config.yaml
n_layer: 16
d_model: 320
n_head: 5
n_kv_head: 1
head_dim: 64
d_mlp: 1280
vocab_size: 18747
activation: "tanh_gelu"
norm: "layernorm"
norm_place: "pre"
norm_eps: 1e-06
positions: "rope"
rope_base: 10000.0
rope_fraction: 1.0
qk_norm: false
attn_scale: 0.125
bias: "all"
tie_embeddings: true
parallel_block: false
init: "normal"
init_std_qkv: 0.0173
init_std_o: 0.00306
init_std_up: 0.0173
init_std_down: 0.00306
optimizer: "adamw"
lr: 0.00147
lr_mult_qkv: 0.5
beta1: 0.95
beta2: 0.95
lr_head: 0.00644
grad_clip: 1.0
warmup_steps: 209
schedule: "wsd"
decay_fraction: 0.757
decay_shape: "sqrt"
final_lr_fraction: 0.0
batch_tokens: 65536
seq_len: 512
doc_mask: true
train_tokens: 475300000
steps: 7253
dataset: "wikipedia_en"
Each number is 128 + 32 x the weight over its row's rms, rounded and kept within 0 to 255. Layers, rows and columns count from 0. Numbers have three digits each. The size before them is the row's rms in percent of the matrix's.

# layer 3 MLP up, 1280x320, rms 0.0668, rows 537-750, columns 64-127
100:128163181143162084085127079114126140137142131114117117111114170100143133139113131123066122159061208124115109165117164138133077152095131149180105097110173130087119138142111157203171047174067087
111:157163167121177098161088129106123094119173116116138083191109083089163161114149121083150136152159144148119144138075106140086109143139126079118159135087112099102148100150173145072111155142138124
069:197053172113149158116143090131125127076137210082132080124113080103136134164128202177100120138082174115080131123145174151096141136085137118163123113078143151131131141122148096175154090147137119
109:122102115108082135150164141067123178102150107129165112166149117155106190188091103184127168096154127122066128110097119183173126122078135141100150115068121082130153088160118114182138122131092106
108:138099183119145114134158114105108154086182108122102142201155106155226163173121119163153124068122135127121127154087148145092135109161103141108134049085097080122131094088049128176123051156109130
093:157074172081135133135188155122108160153193144109147097160162151091167181129157169144124121162101132134104130129133171120181130171097149107124078073131169117121096104101145162154164068153064130
102:133121164108174129170191149107118145117158123152123147192103176155122122189119105140156123073076136164136097100106072102150141132139181146126144076134090161148181109105118141108140111161098124
094:151081095066144159088174142068143113146150172151113129157106126146144123164152225215100129121148164095095153122135108128159090141089229175134107103117135149128135130145114119146127079148148161
099:164128133107128148075208074080084113107101118106156083141087172135191114153096124176097122156144128100120093119096169124099124132112158094171135114098102153148111098092154113125102092142106138
092:122100140057139133137090105088118145180139126139098132138085171148148126121182143119110101208115150097064115142101120111124116116074172110187109116093148120071171145089082174123154114133164120
095:126102143099140099105140160125105089114090131100187138196168133127097116109151195166158109171070183086101115123158125171074131173122161118190108147117119121075141094152070114134125144163140084
105:157072168140186134076172131141131161152119131129151142112120178099142149121109168197160129135120119130144087080114128131112149163101153151098073067163121146156181135104129079162154164165126137
099:114105159127120106116171087105081157152128184143118101149131129120134129142176130163092107078094120100117062144112107149137096146072187157135117113121119113143091127120080109205152112167104125
104:105123147121128145187126158189086123096109130095154111162177186150114116110100095117123018094174114154086090118099099144121160194094124116133128085159173092147064121100096092180192139154100092
106:127107168115124093145115124213102084151147124105138128175146128082131186181151136083152101102097112127138106192132140147103113129071143131101084105138163086130103094089047175110185141204129069
102:115115144078100094123117166179120126173105173159155138147146080076162184052161081166136094199116145118060107119158132152140119145123139153172086155155085184101093106179123130161170139121112126
099:136089157116149171161107098137124150151105114120166127154101115114122118116131168182122149118157091135124140172143181166117119165137144139101066078132170108098171184135092096187196172162115100
093:087127179100142091100137082150132067182117116160123131110184154138149124136139148157144130171188124119117059085126144178143130143143173130143106144152189202138120164127136088129153124165113101
089:143123180100125089136118082126113126136135156114144131162113112104138167164118144138138094126112177144083116184149126155068082169118128128202126114100161088141186124087029140175147070153073098
094:169128133121109129126148097105086143115163140118150104162112186121146121119109131124086096150090181162047091162114107153110145171068134170119118146134199130114144152067118120164145109140124092
099:129093178134101118146193142149120150115110178113132124160133163112119117129092147175112042128121134146065108119173141156148147170101142163144112185157119121148136121102129156165144135166075122
101:128144171138127086083116081164136110164157152172120099138102125094132192117126132083087123158078188157093125156133126156106127163130185139137106137113121136116128149140139155135133108169129093
113:171138101064190157173139105095087149136179133116121147176147111116186196071151074102096126115152183205090141134087107130138095134170149105175076185123142113131108126096125162143135146151135131
097:165149152107177127104195150142106130131123104167134012185160166152141153117080127112070095155077127170109066119128135145092123157115182084183111169122114123124091136081169127156163048148077108
092:124176113083141135169156096070145150110126099139135136130144105103122139119123073101111160083143132139111128145108149143102164089141134079106153120135079149126140139091162098085112197120167125
095:131119172103174112095110090121106130192131195135142133122095136091158121157170152114115127097108125107135103155089189136100099088145114136125109006079132116127150135137176148159113125173124139
109:115173140139095087100138094130107129133147114100137047156124088148141125125119139122147109200101124094111101138148132089073136094140135077163119114065119178113124124169151133059116165112135111
092:126072188161116122111151111123067099119164158140111092137102137126128119127120164107111086200045141117078039141071137155085134152109166138156118131067142115100118154095080109204165081132116135
095:149088176067143153129121133127096130150144140158095117163128210112168110155126133175118114122114177134103094160112134174129108137127128110150087105135188119089072128091113158163220068145100112
094:156152112158134173120137156179083157112148106147123098116214136175174175129124133103117064122093093147128127128191103121111152157148102107147102153127122048090114096124126105154142124102122101
103:148163180078136123149125118140125138097185103185139140200082104123170148164118105111141068161123100152039086128075072113091149153118143114153075152104130095145148090133086118179187105182120120
136:161174145128105106112152168138052140131153093153188036180092097113151141167082089196116150159101149125139127112183139161094093124091118123138068131158137135114146119142115103139133114155112112
111:132188093073113190174143179076070181150166153191097096175131140158123151169088108196106096130134156173078085085091090091151120143130186149123107120122095133083094081148167132107146103157116092
098:176122125114199154088128145147122085143121145060164132116218177174129153169157158145088095058092154107125123079136132124152093108129154137143096173168094150069095097135151123175168074105095127
111:142159124113107153184140177179127110140139137151173159163178130167156114159114127118109057070128115171114093079096105157137156153107176171121112085124098094139103102103136138186172156128096125
106:176116113092126135085146015067112137157149153098174146142186102131135131122068060170153115133106152120129102125168159135149104139067174167154153122171100123115113136135099114158138131132114118
103:116118114120089103129143140205124116217115138064109094151120154114133174123101134146116139217126189149079094144158131173131110101133114155090120144125121092138073131146115119130092147102147099
097:120138163089116141188138102174106198106126111144110173150171149101177144126153158155152105125167109134108128124074083103138138194132122170102120113146206137131079185108174121111160094122119162
100:147093175100124115105110163098104115147122176096114107182098129128133110133132171165122113115103200177137127149080200180131100127146140142163108149127096103086148101104087153190210132153081114
103:087079152142124118159131078159081124095102067080147098153167168099159136125122165161193105115132092114121086135102112123135131153174145095074145045121144063128092110104122074189088151131093120
109:109147156075102121102180133145099123130169120135229065143157116128175130127132166156120128131137113129051144102122164109146106124091157111112100106127152186096118085195135100152139112143136083
110:124166156119167128157108097112182145173155112086138128149084110125151133154115094087113125166145153183071116132073108115079145132137148125089081104119130054130137171111138127162136114156098093
122:176120130113088157087139117082090140152164107183126133182125154132133178150132130109160115138120133118120154115077136132153104098134154044100095120103168079030116139135204124190157122125067135
108:112134167130046139092187090174104150121119154128154086144147173138143106147136073138081099178143104091107050083155129154104135178127118096171142118152072113147091117140134082175152091167078145
104:116194156143120106095186148098069099144165107145131069107089132164152096162179124170155123122150133110101131106089123126152159093110139046146091150178085169032093046179194113170188120157095126
092:153075127140140142137134134162140167137170140113083105134079109147119128157132176182159127120124147181064142090145100109114148182181158176123108135115108082136142077097062107164117077183117140
098:196085182135105149099177075170130147156221133120101079174071150092188138140114203096120133134113157123079117125097150130117136138150139139101081096143135127109089123068124138174098101108097105
115:156169115070126115167168100101165172107230173160128109126122111115156209160126171144105108097121142141116142098140118107145124142165182166092133121121134150127129128087160128123140109127065138
106:136111117090130198115137132157156100185176080093126098124122168151119188131093121167142170216098121160065100173171126123129125116187208075127090143135151122131100153130130112170137121126119074
103:119096154089158113162129144189086133103140143059156148168197144155089134068148106127083094066122174166063144109094137161090146198101142106161129104108104105116165091150099102172139125104117137
104:161169131142076075173185110114113099128150152150098070149146133101187149117120130108069146154095135095123129146121190166130133151108122110120151038089141164121156112176095147125138106142138124
094:120113197117167146066135095111162108118133133101122092131118160067143162116139149115119125148070161138104122178125160116130098158095159107143044136091164131068104112088138131184130134141094077
091:128147151141174113184150066156066135174179186099134090227151156106134201109103132146116130155125214160099125129136163163104150129118156101106071107117122133138100131078076192158160087168093087
096:141118154101159162179119130107121139125168145115127112139123112141136170110155078101107121107159142207075161127119097130134116117152131128111139079093132082115067143152139105240118139181113076
099:154098140096177120111090122120153111115145125028134120119138135177149130162097146145105106086111164132090171142166096100165124125117134122118020118116116101142148109083148154222075090103108129
102:190103164133159115064169011172109138133151096131168111123142168085195171137097125175119143185060157085106082134092138159108102162141127095166096106120159124102119129083113110162140108147082157
101:148073186111155145118113101156086178151125134135127101161161173114173133154104209178089145141109169128109101140105190192110075140138150123207121131107180097077125127045139134105167086135049126
104:137109152104165105176147181135117158139195095096190059119122107141158131155067084158175119116129122170057116087117141109116127082123176122096092089139166187143107119184153101137128123150154122
103:153128125146112133106153093167144146154166147164158121142156151132149147154125136158090095106098151120079080145132095135127114174098164164108107116116157150105135109095126104169164062105114137
115:105205150119157171133107047085140181164133162101133057172152162084131120166138107137075146137156172123050128116109119142136101087143152149185111105124130160077081088169147145143105100127144061
099:149168160118128070073199081071059131154136153135133104147106090140147119101138143128063114155111162186098121116140137155120138119146158058151138163056112160144135146096097121113123109178149152
092:131122188121113117153111068112088148105135126162176126163130130112133166153090163158159132141109107081133129141159128164082115153144164117155111137097177084074135162136038178157150106185102051
096:126161124145134062140183106146066134107142132162135101164129215163132131138045087107173113057112128084119082102122084138132139124104141152153121107127076166095140094107127125163107110107101090
099:175168145106147132121164085162153106162184125113183128140095113075205180141114170068143117183102135161125108141070139120087123134076157149125090105107150128133154142103078151138127132155131105
093:144105171149121101065181110133088127117141141143105114180125176158155151125101117083154077162068163134088135121081136102092115105157183034159133113088156123082158114117115138134135103176089108
101:125094136121085188111143085112069134151127172128171021141171142102103152152044134153067122113094102110131040162169137177113105100142174122154135074070154113112158179114092109153172093160056103
096:129110143124099050182116100113059147106140095122129106198180199092126129107101066130168103072058142102203070161141133093138100107122172160122137062129139093107151090157116167121175157165159084
098:102115181127150091105121143191138116165124126100131082140120127148113130109139068136148148105116173103116138136109164198121104092119108118092149102135103108109151111130190135141097127087093113
092:134107185136148124127157114120097128143171108091140069195121120123154114162142187120095140170145147173083146156112122168129128132139137102124082132075159103122136132052066155199154083141080113
108:143135157046114109125115124113110189133157118147089151157151119122132141116055084129152130118078151164112101171121121159069086155127181121157129160101129151093174105145131101151124136132131129
079:142166143110133078085112076080089138210111183123149142110127117124122164108161069135070122127101133113113129143144126127087101139048146169143089154129094103080166122226112064147124131149113091
121:133083135060121138141108103123074136195134123120148142152141121131141172119164116196108127163158136207088124118070141144135098131168130133146121113109125113132175144170110110150131146182036122
107:132053130114140162151126164153136150192140175134139104142157089107180121127082159137137115136121157114071091112102207145107137188090140163122117124132183138142093134125089158143126076138110118
105:177161152111154136086181148126122094165126121129198105165094211076160142136069157134123089170146180168087062133105156161135097175031226122137115118118130146134172167089127134157131155166084112
089:209137135093153136108160081107170164138187121101139094144126088091141144112120158069090113163123180193066112149082087131098132175144161097165102102066186080116148133090097167151134130161093116
111:106155105100179114119184101097110175131207101115178068180093135157110149121174102181140167114140154148034092117103136127154103103134154079107119068072171158083161129142144127188133146165146104
113:081172186122155097148137158117135130129154110156130096151089155150085161144139127154150107092114155168115098101067143084117146080037176089114140135098115090140121089130160171135201162209129106
093:148158133149152157160082142075174121183154093033185133149199081126093197116126129117128177096058153160104114146149178156160005096099157143109134130112188123125144182149120105155132129115131094
081:152081154075144150134105105076123202164138165111099109159101185137123132128093198151095102159086146175034114140153121152079117170106168152160105129109131075129161159026098177204140067111089117
086:111117131094160168145128133086137135140166176136173141129155108118107148089122133153072166125118241156116168110120100118194091162136158181126107119127106114089132141187072169207159117139167107
093:173128147114162140129135151117123130135168121140165136125119123129171113132128118181109096162107236120110142121183144109178110166170151123122094119109079101125092133143166157156119061131107126
102:102167116124165107173152094140105104168135148119107165131107164162160151137171140142142076159136121143116062102133123079188135123132156157109135138188151111123090115141100085178161160169192121
085:125144154104049183152156150142122167134165117134158106143113131105100149096041154114095128122137144156076068168172091120124134134152143142099083109084162142102090148094089141167159147149156060
102:162119114129133173090140128123071153174172116209092139143103117135167169106163115131140120117119097145116130119085184159146125086148137120140108151106159131115036128092087165174121162154067154
097:152172138140126121215131103103128171066160139161128114192141113170159198121152124128062117105131140220149146124077056129182150107124149131088120114109129141109163118140158169141174167103144143
101:179066146122122105070193113136088123098144123102154089121122148102168104159119129201103120175072134077129078117138162138105077152144146091220143118153113177074109054145158113176116024134097149
102:179117180132167084117178165121064121141160113182136145170128186129123135138079094141124105078095154124158098074119163115141125169141208123156103124149109150129135100136193176127149134225066152
086:156155111123150149142097104125110117196135096101193139150166158109137134104121120154133094105164194128099136096127104135173045092111177119119135071143116131131117155158154135126139150127138155
093:150106172135115153154119096148105185136122094165119107156121140109192126163090164167076087183135153134049137112106102146180139156045142112160124106136151087122086135121124119117130088117076150
101:151152136143063055105179115123108083156119185182075147173080167078152137119141122160155160168099133102125139172125130123129154155078142158117089101113118136078147082114117185145115159184144121
103:151086189160120109099161092151143153152129155094172093160125153149138170121083159159054135135076168144124122148159167152147120153061166149134106121088133145132119130089142176145133117153062104
111:145107209100185123095127082112104160153129138114131135129129155111138140086124106107119153171098136094094099115104174162131085120066126142203113062120091129120134143188097088202135057156104115
096:124099170073118149077167124122144133126138093102138097145084123070143141121151132174123157208133149127110094189164169138094066120156148152181076144111166195083071153116143110104095095128171072
084:118149184125066155151149130138150160143169121121114069172174101035120111061138107121105155121117154148070170181172128182085106104106122111137132147068152135122135102138102091126172153132171090
098:135081169105105095137122106162084124153128139151095080178168175117156144150122149163115145157123121147128136144159139204127147174117161090143118136127121097104090152099058127204179045144030097
091:130145177116178102149135076116115152162113137095139108144115158123138163135124120118121098162112157159075115154095161173066176131116148123146102085130085096119143115098082151124161097130112121
113:183081126120124157087127125163065149136135116143099135141210120091153147106129091167099143129117146135110132198113165158116117107098124144169125066063122075072161127158132155126149143155110115
087:154109147063126134147125106137129191146141116086104085158135149065171151131065140155127100180110115170055113198152150163108105152083162155124133086136161078095185127067118178142164123137132124
100:160176133103124076159110116096136043096132175119118086155112098146110154166191166092100090105100134093166130137091076107130141137199142102161031156045136134086150101129105131133141115121096155
101:111117191098068099086227114114099107142140138106121097128104145152130127149098170137113057093077147191154097110135139140071143135132123099173117119127134151150151125098050136167119085117109126
115:102150174081084091157120093159060119136130153093140118123169121084143161088062066156091126153093134117137076171182150157105117171101145153075110102160230155111128170156118104140158100120142098
097:202122128140107186118146106127117148180139176091109142147143141146168114105145131156087156126097164156125112170137094167119090120101165104144110133128180174085112166135168064128168156115103138
100:181118160090130064134150127137116184181125127120116132162112183086169129113072155212101110183102163136083125133115156169153149124063165133155091149164121144143091111117141191121158134136049135
106:137098159149115086071141109163069095104130103149102121170114149134143113137127214182150109155040146161134055168127113140072106128160143098216132146130168156041081124110107116084139160154132119
113:159129125083163176153128174149145120143159082096158116143072136108202126087155101109112123164158125177032158126080103137116147113113136089131146132105153063123104140141082147154139168151117106
096:137074167162194149147144106176069187179151151076116113159165155106151150129094191133147094123092193102100143134131203145130144093116161113135062111159148091122099099097135168147145071160066127
112:179149141120117113101153122116089110123116126143120124142188181110114159122127101105110138083141103132137111132181100186116144137030160122128066097126158131123143110109171153157170121128130090
095:195138123124195128154103116101085204076147162156129125168132120157146116131139082079097110115109086145063104162123170142107123087104142075136193118105108164102158137163153105088165176124104136
100:150147155146142096107155140106139156113106137092098139150092143151140172145132139172143136152115159113044085089122148146103112136049167105135113185120135117129133089167132157169145152146126132
114:122136149117052168084148168145109086144125123120138086144154142079158123094142082164141119139141105161101136130165116189118155126144132135126106156150107150109027149150090095141179141173117105
117:135158110135119142102144158122109130135172108135192147133186130119165160103085115162070086137087141145180105128140169201105123181060164174132106148127127123146138138127098118157152099176114119
097:099125158130113106099175084119105107120120199081192121201072149163101115169150129166117120172103222099154090137178094096173087094092167176154122117072091136123131082095127149150098087132126088
096:121139139157131147124130130138150143117137125143131087125141140076121165136109130180142072159114191116104094143138139137114120137099183098116129120113157168080172128143199099132152124155108080
109:128124148075147138082137125078126138131212113128081065148084117149101187148073133131112138057079136162179073143101107169093119067130170028113107137068117135099163131092165138158150112146053126
110:145206148129183134142143111116152069116130092178110098144122107117175153175157123103152178131117133116136119117124149143108132110109143118137104101087096082088124068098105103201090153140132112
079:161166160080101155155144109100072123099143138136127099142126126132153145088132089178104094137106159188086109212124143165100114153128129101178144154084120172120143158104153130198145112126138117
091:156118211108130058168132100137124155143102166152135131129147179080183118159075118110114097135164129103141115132146159176053134230100111084162046135122113072103121109111102154143167072163102123
098:124151171137136090087142104132083064154144137123160107155100107074096167136120115089118154141081152108147083169099138159073126126077186125128097122114109164120136115139142113161163133138091113
099:102120173068060070108131059109150129138156122150090110165120137119102131101084095123130101116082160123096131183103126147146129100088159170087151103084099196111121123160152153123135106130081081
106:126054149122167118087124153157121168176128178097148134144122076123102118133154169079129128129112169114081074143140129164080155143069172128162101102147132098117126105114145133158146068130085150
095:174156155103121104124093071145152129128149140126153159154204130148153158057103142088097157155100170114157141133128117175054096167139121138160079150119104152105147175127165126079109097110087142
098:122115177123174131188122104127172108134122090083120118110123132137152144120101146131090085194079163225117070139123162146111130173147131129179132144053135111146105163135153112118127114133145152
071:200093150165192198065198061091105118113105118134103118122160137115158130135125202164081173150108151116087108164151187185101125132145144082184094108086092119105109153097101100142157099146114137
098:135116168127152142151130116103056112141152168109197143152154130108142192111084157115141108148079096129144092119163146122126102183058144103100119073129116096128170096097076160175175085228077145
103:150114124078213102158085111158155163175119148124146105175118122081158097131151070070168118147153112096102139146065114142149135130149153096088068101155168107095130148088201166090163154141083107
094:098114196158147145086136122197141103187141142152188092133176140119126188145085124117102106184098139134115107105104184147135115109121159126124096117120188135095091146154149117108151081136110104
087:105123136099099072077137158184065086141134145164215108108184155140123206155122115083159144109097078126142144141209160133159138144091117112120035153130154093124120136068111173164128110133091143
098:143134141151120172092138112137089106194107194182123139165074153111149091120128115174116132176131247113095083101128125066128128091134175134140153151151079103111087107131159143130103076153119134
101:149101122127136124096144103142121199164106102120109089176152136117106138155118120224126129137095144107086107132134186135167114120068144134140104146127152078130095088133142162161152108188070100
101:127124160093132125082177143160110089195121141052097071126142155117115166161141145108125100179121153169097111141104174161094159183081156101117065092112124130136104151062170078165184102143046128
095:133084156137098114149131069148067166159122128106139096140170130092154126135115119128093112146152120104112109124158101179131131147088171131100117083115175124137161142116076112202165059172095120
099:151123097119157143149088099151131116112150163103156182154170165120126152141142153103130056088147180130122149072119105139128044134144128088166128128153124105119158144113113140106136156159121120
081:132054182087104188138159131110084185086141146100165100157143117079143082157041203167092085120086151166120139176172190119108133110102138106188138134106111137114136097085146102138132118090123140
109:198092186182144101055203048102094168095143143133124139148114121136171141136072154152147158100075134110146078099131133126111098172122156097141128144197144148135137136123142097111138043185112135
117:188092158159121072109157118142064189142142166151100126185123138092180188102174121158114133134111143103142164090154184183104128113143109092068116141172161143109125131168149163140135106188080118
089:128149133152096152180152125136106144114138124074101106135179102079141152121064090167117111134039207149117115160188143212137110120071163154136143141149156110120114119198114118142165112135126056
100:166110181096133101112107162140097148183127172169139117126092161123109127123045129169122134119083145157078107152185178176103168138062159181126113143125115132133100133105150149144141126145124124
107:116086139098156087151083100166126105128119152088182121167163130154110179105121098142138164113090151114137115186132078175100086122139142177124052074092147119063139143094174152119102123119054062
099:184154148087130140141125117104130101160126134089126122162099188090155136154134099114072082100116137154106114170130148155125093144138145096127083106124153066104150120103119128165214071224092079
108:152202170118100123098150108182149069134161104152153117159124151103155143145100092121128115177134119146100077150103133150089116201143168128095098103086128160088111138116138088140129151165156114
106:162126107029189107085149073063161150161202121154199103147085129159142145163097097131084129121070109091093108158106076108101070117120203133163116131060069153105159096101127123129102079127104126
102:144136140154124116081142166158134101100190150180184079142142117100115162131160123160183120125117101097116096075124133120137132120107123134100074086112136162121124114104182117143181154150109116
107:118053157160078112099163138149086180126116166199150139157139168108113146043098136176134117142105090145105111178188169115120116167018135153128131115152116112118091105134094157184167089173133075
125:117149145114113092176133093146063166148147153166115124236167163088146163137110092101097100107116135160135107143133156185112108176157128168107133077126081129109137148140131120119154129130100085
100:087161140096167139131155041138094106122151095127202102146157128169165101162139105155121100146134103126116101110073128128039149135129110108122110116054137096165111157096119069156100127170153135
107:115123138119106119062137171159132124150131167161132083164138161123113121114100135185128147188104144111073137124119188177109087105082135154101125166095075196037141084144175092110111138129125055
102:195123163084152135093143108117130127143152157165124131123170109089198141154143141149119109131134160142048120173164138158056086187121162134146081106148147100134085119113138119182132072160075076
093:177146158122163108121183050126101167136199095112146037144151163103206178130047152122117121181138139151114117123121138151151126151116181091174082125192170151106086110084070132149125072132065140
096:171096131100140150104088095136137170090119127153077170122190131118148171113117130083153130070109105065086119195182125204069059134134127142128089101112197082095104139091146146137100110138099062
090:110108146111144111127153116167159140129135174127159141141067133141111107151150123160192120089104167164128105090123151095132098118113152140091134128127119136162121140172118070126155110115163120
099:155160164127130107163168100126159096176170112116145087140077131135237127102120180117141123201103155206099136139092123121098121136106140115178084110081150106138125095114090139142148119158106108
098:115050120149129149114135158200070137132122101122223110119146195158111153114095164175158117109120138141114107089121128104104107144022176154134114086132152104139119101127123146160146144171091125
100:127148161083086127106151119115137136150223151137147080199102111133126160178127134118124122117046173109117109176118116117147114083081160180121135126081130137133125143123088145106150123156089112
093:153129165087165113166092075130146178111145120113113132143131154083154178154118153205138117132125171111095064155207117141113120195135132159136084135116120127108168110109083138177183123146140095
112:130127139083157129102113162161153122189157135095116099158096215122130193050133095135164111162115128142076074158070155154148119122122174183133090119124176120076079109095102154149151161168144090
105:126121152146100119151163137150148107119140140126151070126119155098112126109068118113132091156112088105092083150172126144118171167052152146077120110136165121148081089093082131169161115153147075
122:168148151125149109136173171158104126155140211188137091169087146153148126140086121137131025107124148193114112095113189125142126138128207140171156074131154165136082108117178152095140141109088122
101:080094161105167113166133170175126086191130194114136090151159178115155102140137139127094130148096168162090084142181167173109107087087138100159146132144132104074116155124148132124157095175131082
093:112137108119097169123125091188066134086112160191117075164143136163115154175127093179137105159108133122160135142171155121140122098132158132181135140137126172088120135128150104113171140155135128
101:115154121131076109143115146096067157102136120180127155149204123129107142107076110198151124116091160133157126128180149130154077117065163149115148150138109111070149111144175184182157139176104059
099:160122131111062150107120162165129094087190138100098115161157106046166103134118140124132175166114092133129155136205088145094125122138118128125082211153074119080114079164164136150098089127134117
094:156121161105164142133133100150129131183134141083126102136140193078210182145132134141099130116144185160077104143054189158092154162144140065163052129138157118112144115077097121172140095156048153
097:133078199142157140141137140149108135182121170103137156165096184150139138125177095141113149149150155142075144111121141142149149129082150123137087118123104132134076148138157125245161049179065106
095:155135135141106134120130134108144128150162114117203088155115096111123147088135118096149116156077141112145143177121120156126078088125143097115146074093139102096165110115111129141150116196143078
093:165134161079164119174125097116140138145138113151082092142086148115199159134130145202078131149130117127097111157107113106087126142079141123107102084097126109101175137084069141176180114149120151
098:132159117085158176160135154125131151173173178114127081130182157136122241071141122040126095092131135144118103115079103100088117147085147130157137137158148082123062067084103194129225088092122116
089:128102122088129150105120119119154105164132104081156087149081108118121119173115095125177189165140164147067095120102158164146130108176161209081092100076123090159115158080132106186108158127097066
105:154184120139165086164129125163172091214140079082148141139126120087199140079129128085161116167124156168060153181097120110135152166120161107098092093139171120128093137101103156133117112134155114
092:178035143100136106088146170101075055104107170150160134099142120154140130112151173167092117210138118077098157167154129108130134193137177126142045144130140148088187097119109167103202135108126146
097:149126153106133096065126150095090147144124104139108105156109179131134118151124126103129030150095155154098070145100108125129153092088182126137112161128140124089141132089128151186132125125084132
092:194113149193117166045167128143121124118144137090124097152113142086163128059128139102093134150088144173111093137086166129132134118075147123131126111102141100116111111123133155118152130169114145
100:146161133112170126109162094165084124161143139111148070184184144121203186169105158147132132182140124119097117118116149153102127170120138102110059141154164114127094115122107077165132065145083117
100:101113157052066132102082144149142061129143154101168084120111157136106139115064154127101091114055138093150119150158136144110076149123163149123080133132160131138159208137077145179131071111030118
098:188093188131117083113158167120058125148126193127178099151103098124163157165157148154079109104137152124116128093130140123142137171121145062100098095131112148073138123142099106231109067145123125
096:182122154104089109105157111151056134170134141162148076178133104065202165130010194223098135185135137153119142125145193149095106159098127112129070103119147100135080124072093111130135157123060141
110:119163129063203166134114137166134158180142139108105105169115160102105158157163106139107121151134165187017117106096122168151144087167133112131108157123100109082070147097172146143119111189128112
097:106125095110165081136101107116138076121149124119117121109156092196111137136116140102108138124124148123132130169131072142109108133160194146124106135122165147048150141080115080150114147117120082
091:128185149089144112139095081149132081150135119097217117176057143123122186158084149140153159228122187135075098122107124155128097123128163169100106063060132145165160136098104114151092116147138072
104:124137111116093138125134170121095116199162159107163058211135135084087189146125135149141136159138163148086115089139130225115135152150168124129122079088113118134137147072121106170150152112109106
088:131078172084160121148140126130123148114130156099098134128115143113129128097145115111110111130097159078072140181106114143106150118111174104162107181131187139107178153103117179168164114125127153
125:108171152122149124126135168109106122179152116108194115151145152118134162110130094122149136134150218186102116179152167168105060161082147104141088119135124128136100124140186169135161126126134062
101:128121152168150155168106171118155171137153166128100120158099141142117212092163125114154105118158141135135096095121097102172128102138192164106103066136148058126111090126097163159168129203099145
101:139149144117083210136137144134073107164128143141107076162125190071127103124149122192126135202134148134085099130151176161099131139128141091145128139167103141102060154111152172120168108171137093
116:182100129132098124113158059116146108125133154106183126134071126101152129107058158182056143152064147122108075175158158146108102136127175078130145132140161178096113156111131118116142150132152134
101:151205194141089039124146122071090166101193171187160135215119120123132126156098071088145106082138135167126112094140132148120089108173133123141145104158115162150157097149159128107138129100126129
101:128087185113145116115134182122090131157111177111089153124128151175150118160124139133202094101128099119136155085111132119118149112156162084135099153207075078067049047150145143178133163160085129
134:142177139093102177153133144156104096192128150148122114126130113077129150158082121127071143131102138098140110136204135167108125131136205122125055156151160139115076161116139073131158152123144078
101:226109121151141165096151100131133159127182117149135093128157131121164182110043156101149124150103146137115144148100101120043093122090162074096131112086177155090191155149152129158133070130120108
107:123203127088141163161145144148134154095179112091236128144153139105150188146116081102131100132161180146100097131153142126155115172093146151128119109162118110156166090100187106164172154096139070
089:094103145158095152145124125115115161122133155116124120152172163134086128087131112091126071088066137128126074204112139128109118118137155149113157112139131108104101141144124150144164089199105083
100:137151179102143076175137073101159183109145178168173120175136117141145120105154070083103094068106148116109144087077116167162129131185103138153111111118116135128127133128137138202132143130049153
100:161067154127168070148108035208120160128111169120139137156165102113181129124147205135158087118125149108115126132097124127112138211114122112134126085135183110056166091108102157143190110145139139
106:116124188037171064116110076115161133102151113122128133124149177074108164107148128132131122122143095096123134115102168163088143173102144092129074085123123100065081081136165091152217106175125087
098:097079132085164132101087091141008134152134136149165156134199136160121123134164172169096058100124138076149064109099091117152091150125154070179101139190133146074120099114125132107160151135125149
081:199117144122111103135137108127110161111148132070130125144111143129166161111074098091111176097119148131111141141131146153084148171166127017123116069131100137117187135157113100179092152117107134
096:125154151085110141196111075176156085128123122117198147143133128086123192117108100116093151140106155124118085086162181147129085150067105143147095090121126133139148109206168075164110141133150105
111:158124159147114164095182146115119102116177131153145085133095143140141128106106112122060106184138126127119130094103085122156142109140176123171077124155089078102092111094074149182133119173055148
083:184114125102167200121114103120150121147099154122110134166122090168180128079156093101100117118145134110139114158070127128146105131186129150133101111111170072117071173068166098140071125119107127
105:131100134102149111091153140075140140161183201120086100177097124173110167096071160158174133078104166151090124136100126095176135102096178189143108121101091142098144086107141148126112089134132134
105:106146131122086105135164145092101223145200131121149056209142108130144146111103066139106154105103157189070105137093110212136148140152137108199157159118098117120112111147092160124152132111110130
096:134067113139082192143185177170138137101115122101158085178174177115084087120118162144173055136081122098082081159159131139129159117101125110103144118136125140092107082114116132139187171179145077
112:133154152131112150086180142118153165115171092170188097156110170126116137146111139143106118154125150180083061126088088089123140155048207185093093105111127146126118105142135122134164147094156096
098:149136133132094145123118150117121090177142211123151060173136141086141145052132152114081143181106118150094112194166118203076076152145158127140102128132146109126106207162105140131173077171124091
092:147121109112157167122087091112187121193118167137151126114180116117166142058128126077109145123108179152122136158150162149117044111156149133113111136113156134148139178126178161183105157119108140
108:098132143163094163105135149161083105184122134141178080146135176101117132166175063118083158204142179139147102114166166184122098112171154112172105137124085138098102133131151154115175140245138045
110:154103158132105118086185167172082152133134151101214137166193170114130102113125212162134108078166136131095142110110167179144134138086147097103106100131085163118122040161140113146140113126093141
103:166151124138155122152113174189157070185136177159115111147131118113135126106178164152076145176107155206096153117126142148122125134146157112153106185119160165080079148093114162114174159105095092
083:128137136123179138129205077091131128140179148139097133144082142180158134166138189140128110109138094150124148085126085107156143154163163147108109128154147146148095185074131114158116121174115132
078:158081127090128174138142144099132130068169104163126095142141093138134130139140151178103172076140137088137136152084153117138066076146155089158146031066101182067129121131093110139158052106127113
094:152139151121143113120159106162126152199204079156172121204095155129178134174110188110119146202104155175062123128092075119088098108076154117133150146119121096124165146117098130099181117156146110
097:175089167092139112083108118161132135135100155122140104162136129135176176110089134160119095194106141130055123151124115157118096119136138123120079098114156084101153140065062120225184118179065095
109:101149114069174168142152160101096126177172141135122142137149157141140116122138067111140098074199183170071118140077080123153140123104150086077135129111131111124134102148119132244174109139126072
070:147098151156110163129147109131109105132120175061162097152114092084098143106112158143138058108127169122102115166170204199114128158113147123146109143126134137123169176102128101130189069141087140
112:167142185122150110118168118077099118123113096163087136145089141114146133120138104126146100174131110160065086155140102107141135151051163124165109142170103087086106074134123122168221117195127075